Weights of a small transformer language model.
Size: 4 heads of 32 (1 for keys and values), MLP 512 GELU, vocabulary 8192.
Each number is 500 + 25 x the weight over its row's rms, rounded and kept within 0 to 999. Layers, rows and columns count from 0. Numbers have three digits each. The size before them is the row's rms in percent of the matrix's.

# layer 5 MLP down, 128x512, rms 0.242, rows 51-127, columns 448-511
103:526494517546503549506521498485477484536534459450467507516527471469483518527531550502529522536499529540471473522486468510501531494468482496524521515454548513462504581464530519536519546487476505
100:466510551507460492495521537467490538447509492529473516495477518458478517541488468527464471535503487480500524525508507490476501535451488515489457465531507369510457550507540473495478451498494501
095:490516505491484484474500474516461519475458517475530504529506497536501482485537474502524461516523473524474499492485502473483495516498535519483498494516520457540501490498440469509479471495517467
102:495488505529502482533525484521542461483538465515492533472510492523523483528489526495513529539543510491456512560552521497568510506525508486514483497500476480507528502562521486511528554493497508
100:435510520474470511478549524516519490512512507512501524484499505497503506537454494513530502548529495461465473438503513504522489516537498499513530533488497515447549454493508498440497488492482493
099:478571493475466452484499448517495493474505511522535502457508475515491476516504515511531503468454470502510500520512513499509473490509526509489500515491540507521502475507472513525506497491496518
095:506541498493508532531491497503507467506505492496518524499482473517516509481484464469460494547514505505529539521449497520509478496468541509515457480472420502547521468509502520513499495502511522
101:484522531515495484558467490554492476519521504526517448528522487461491459527537515529513545518523464523509516523457555505497489472522509524486506488480496527508463497498513495482516498510504462
104:499499509520517523515474522552507501496527500511512439452468531531528525498529504472520490471511486455489430469533474536519533502473493468492491502516517562486522492536473446466496505475525489
103:508480488518508493477513538498505521474493533464492461552491454505541483492464457501474489480491496476500488519555531519499484516517521447512525481485525539480522547472533513485505518537480487
097:474482518480509506489470514517512505489501523533485486517457495511525532516480495509497476487472485496536455470498514508511557477501488472535504529496507493480515518499484505512474491504501521
096:515520480523500541457516520504495515499525535499477495501507502489500498518493528513488534522499496483474466512494486488538492517545505505498464485479474500506478555479462525459480500519486518
107:554500521503506490523534495501465473517462496489492516481492472461519479441571496500533518482491491494525537498546492515486488489452505506480481535479478506513506491475529498507511501511469503
098:518502521516518494463467503481533515495468493472487488470512495480506532504479500544472517492470512451519500543533512491557499502508506529509492477438457425474535495523444518526512484491484515
098:506492456496474498528517503518503493548505472491479520464483518522461485503545524533479502489476496484478510478515515519485521526483494500497510506523476428493479495521489506521512505485500496
102:456478540467486516505505532478509511495489480474474549469512494494500512527519480508494488524504464505495506525551518515528524496550515472494518548468490509475499459540525527450493479489507537
100:540498510469508505460512524531529507453497519551500508470521485496520524453530548478489498486493482491498479492525472505525486512498471500522509469538464481496499499497538492506503518507481499
095:505515479528486492489518482489525511459541486504472429485506474512509520539509504508480486518515491489503525507450523486553522497526445484515503465464543497448491475512442535503508464546490539
099:494474469509485503505499515465509468458541475505500532523512516500502469485506464490512520440498451488460451470514472490494516489473488513480533522494500517466482498551475503499480509472485543
104:540538505499518520506526500537468512470553483459533476505504518500500483506496496503502543548517511515491494488493512473514498502461456512494493469516452512526509504465490518514524495517485500
099:517527497514500463514430464486511571501467524464532488488455484484530456508477498491468503530484483511525500550513485519543496509517423478496525559496472520477492530496465472529493515502497508
093:542468469491494511477506504493487481501501549454490490477509522486435468469452488481509461532525483543509508492507524510500512528522524508466500496506531500502567487557523515505465497485493497
101:470478481524456513457456482503477504500532478540460484506506515513476500504523522497514531537519527499527501490480474482477506538511497490505484495519527532492469477502495531547515490442509535
097:493495488476541491581460498492500493497528496512543520471511499497496506501459508483488486463520513484508542546479473468473520461520541489517478505493430494460550476513476470549490537442491533
100:515526491487477499497511454482484538481452532482530519528493533520511488498482499456494494523524469483488530482491420525473502477510492512469489520496499486485491475505501505527529489492469490
097:509458452498551480490503485518527512489490496526507505506480477500478479469519518521511497502514528529474538488459445484477519526456523528517501469494524486532515508485484500509485496527502453
099:484497551478503529526477511488514491527481496481492509486469453495486449521525494457440502552476522488501481532517509531525488504520535490495469485495525542501503443486510538516551484497530471
099:470525475495493528506486490550492509493502474499476506499533512511458511523492451492488488531542511468472468499481447495466545499531526468489512474521483491494462524489513538524523514472508511
095:496512478526492512479486518491489491477473483505483529484501499517480487484508478522545511548505528477527474507505475456490513499521493515511586497489477517498456472543471444468499469533507478
102:500514522458467484473510508475466468474462536532459510504476512541517550507459436473477546473497493507535522482532495477519486529548521495512504528450540496484471511527501497472516546493512521
104:458525492507474497475522491503501495496465453494469488518527516457455510461499525487517516519491509492466464489530543492482484503526476452486476469521506522497530525509526458494485498499467471
096:451522495501463488456530549485520509485488466452500543527513516509470491536518465510511489495488488477516515516512509486464507522531533513467528491470513512507440466498530485461470502497512513
103:476509497495488478465457497483438514541464489476541535496504525480499493476478534486496560508482490501488545439470491484476453520512462492484550504503470508517515468491517518507487501482525497
100:482511499484474508481515498486468524504512491491494485499506503488496507517517509473466495519476506492481459523520529495469520517471503503512517496479445525468534507515497478476489479533495542
097:505506540477509482513488510465494473479522488451521479444531503506511536512529497534485526507487485486490480547520573462513513495545484506536511533498487469497497508520506508461500520502505548
091:525490475532471482556533502510539500501489537494471535542476507506513505501513481479489461504486509533511485527457516551486504508494499511520494480558525519545522482488516489525536504459523499
101:482527485494475455490460492526525499506493487496484510477465474507495454500530500511500546457454509505496532511464483546521500482503516531464490461462510470513430484513525504515490491534514460
087:474537468517516470487558521469488479517515457495505519520515491463509522558513481529538463466479469494496435503497497483527493505496450493506528478512505574467471521493494486461500501479468507
104:530507512520487503519479522498542451554520509530486474510489513518510499593464530464503516399421531482453486503490548528531510525495519484457506539508479531503461513476475500521492506497456551
097:496464480543534518477506540506542459486458502496524495526523514482495499491489468499565481400493461481467475499515505480476494465474517478510494448515548479502493553501551489483525507484478479
101:508509469485467536519511487544489469496468511473535498494489524526522514465526466520515479453470515479546473481513488481551510498527435514513518448474502487479464482521533512517494437468514496
100:495487444492559515487479476504542529497501475533559441528465471502424521498506509469476473509529477448496507535509506507538502485515482518485486518496496536511485518509491494504522490519499467
096:499530502491496495512510509517494500513491553454484520494478509514500512548530507497521520499497485499512470489497519489507498524528493483539469507505524523475485518519495498491508486502538503
098:528511491465534523477501501480517498464517529493485514488513471472488541461482488518493504527543528524506507494487474520475504484494510540513520468538467497540517477518474533536525504513543566
099:502485501523482453500540521482504481500481512489517499528490486483500501542515496528532474401482491515489527498485526479502508482493490449491499531502487467496506494549503480557493506514494517
106:525507513557486496538504504512475509511545509535429472478506551482473517516478476526505478539535469493519497487488492523512509463489500506535542514506525452487537540508468494514493490462473464
100:518481493562486502509451506465498465499545463520451515562506508523491479450496493473484537540458522514475516515451455483477526533522502503539511515520534488464456486514471514537511533474490517
123:498481481502540515495482474510463523495521489486499514527455502477512498575547477471524516487459483473498521516508434493504508513505431493542533480484499529500519542508518485505443495523478523
100:505492461501507496505503491505496525493463513494496530520531513503506480481490463476458468528507509515518530492549540499496506503465421529496471491499503485522549487503525480504466495508496519
100:479481494513547506463529494521523509514504457491460527496515538509514457547493525537541510458493531470478462475519531493501505499506474498507507549477512506494485533482515473480483491510497488
103:474505545473496455488490517522463492499514517535501502467498510432466491561466497491551544501464494502477459520512512486500509509481505479467521529430483537529505510489472479511515471521489489
093:473498491530471536528512501505460469493502479473487474479537513517496512526512488485492497528492467498510545496548479484465520505508507556489478518495509538524464482487526472519521510477521523
095:513512507518518470535435522480475494527478492521489461495485512490493493514455545510485516505473485478500492483523465473508539517475537485513493468487472496530502509537455461482517468495484503
094:455514509541489507507507481510511556517512471501498518571505479511525480471544488512504486504500479531488474527468436493457514512522498510494484513526490498527524492482503464491516512505500510
102:541509482508465516469452537501506554495473495504522501499498524490522554516499545460512459559487511480505509510501510457517462533530464479506492443493515475472517540491440492497519523507551503
092:484514570506474505494478539503531466456520507558504467534501478491532510512529477499526499542515436491495510504497534491521489508461545505482510517522506475492485522551520499496504465533510517
096:480503522514514491517519483508498443472483445522502484488494519480486517505503489520493477561472517502513482500482461499506498514491510483494524477520518516541481516526496471548485483503479508
092:531518517483491496509484522515525442538545555508506498471507557518531518477486467499506542530483495488519517500510493532563522477487502506501532515459541486521545483519525524527489474485517531
100:491498525462479514518547520476445535447482509534469526503497482522487557528499507479495486558503505482538532491509489487464502525503489498514491551501463477475507463534485502477506526467464553
100:440511504495499517487519476475461526497490466495501546489491492491496478500497439497475489510491499483505506518486530523472458516539472539513498492517476477514461458520544499492478489472498558
096:500520533538490498506487504538513517529516505502460448497500514532521488497435510521527497469540522500490516513452484508479482548561436556485478543526502531507534510522461468513500456494494536
100:509483477505498502529517498549516487477498503556489555497500473496487504486472529518495501477485491502528485552494525507489507471477452532518517462504474476516517508494521516468487521466463482
093:469522494498522502519526520478478509494476503480518461500497504450527476532500525508512490521537531517476501511520477498472506481527450504537525503516505504496533523507541477481494502493517487
099:479469509503513500498522507452505503508464519494495500505540504521558509523490501535516543508527499445465530460514454498497515512459506513497500469512503505529501515531503518512508512478489528
095:532499494477471493491483511504528534451478525529483503510489496538482489547516491547561473512507464552513491524493523488505516511532527466490543525514475504499486523502527486524492501461489505
092:459508501429477472456523473512501471475495465492524507502481468478469486480487521489522531519499485476491542471490499506490502509472460491512499519520542468495442488502493449515468484512471494
098:512513492501532501555476502497565528493469496516488512471488459514492469483503521448515523484487501527486544476499478521521531522515533521499533540529480502486505533523497515494512515526482478
101:451520492547529483518464517470486487477512438527503528483511518502485504498545503480550507481513522458514472550513479498537533490495552530523484484508453492503479498513478476506487492495493515
096:477499509502528489500488460500516508544513452545473488527481438498478470471493479493533475506503508532508444494488520509468485492504551453493522478534424517508488507497489536522540501527504496
098:518503506490511497468538542486493554491485535501471477531495502546477459508504521541547451516523528505484498484518530486494458478478525520494532516524514489523502507520558476463489476520504492
103:515517469479441506526460523490498478515496490487493500542493494523485511533531473465517497503508506521495533517537502491477477529529538504482513500507514481516451478515535509544538475497515535
102:471499497501515498466489528477551531478518488552496499487493503506486486483518475506499505550475502468521527516422526520498481514551518488492539485497535513520464502537524537469505491514522497
103:482510495472508476487468510505489478473509474485536526488474518517489500528538495507457466533489486487562486515495514531498466536498481536498489521525498511485493500511478507459455471546482526
096:480531472482493487502479524525492507524581489449505488518493474532517535448520479510531533489462513507496463481506542518472506479520548523502458506517508468500459499485514527520502548511497459
105:538495484527477514488518465486506524481530479469522543512473466537473459478508489515460481472541523490495503487481495479495476546514542512460447538465502460436519481462530533494499514518521462
098:473508478527488491467520485520499504493475495513528529501562499523515455506473447480517498488472480499516505490487536491544463529517557484477494504547507512498466503524496543515434472529531521
095:494474509520521480513520473492520455531495495520502486473532506470451510492539510549514541510500513511475532476499558456513513491490520547493500466406481490548504474485532457463449480485494459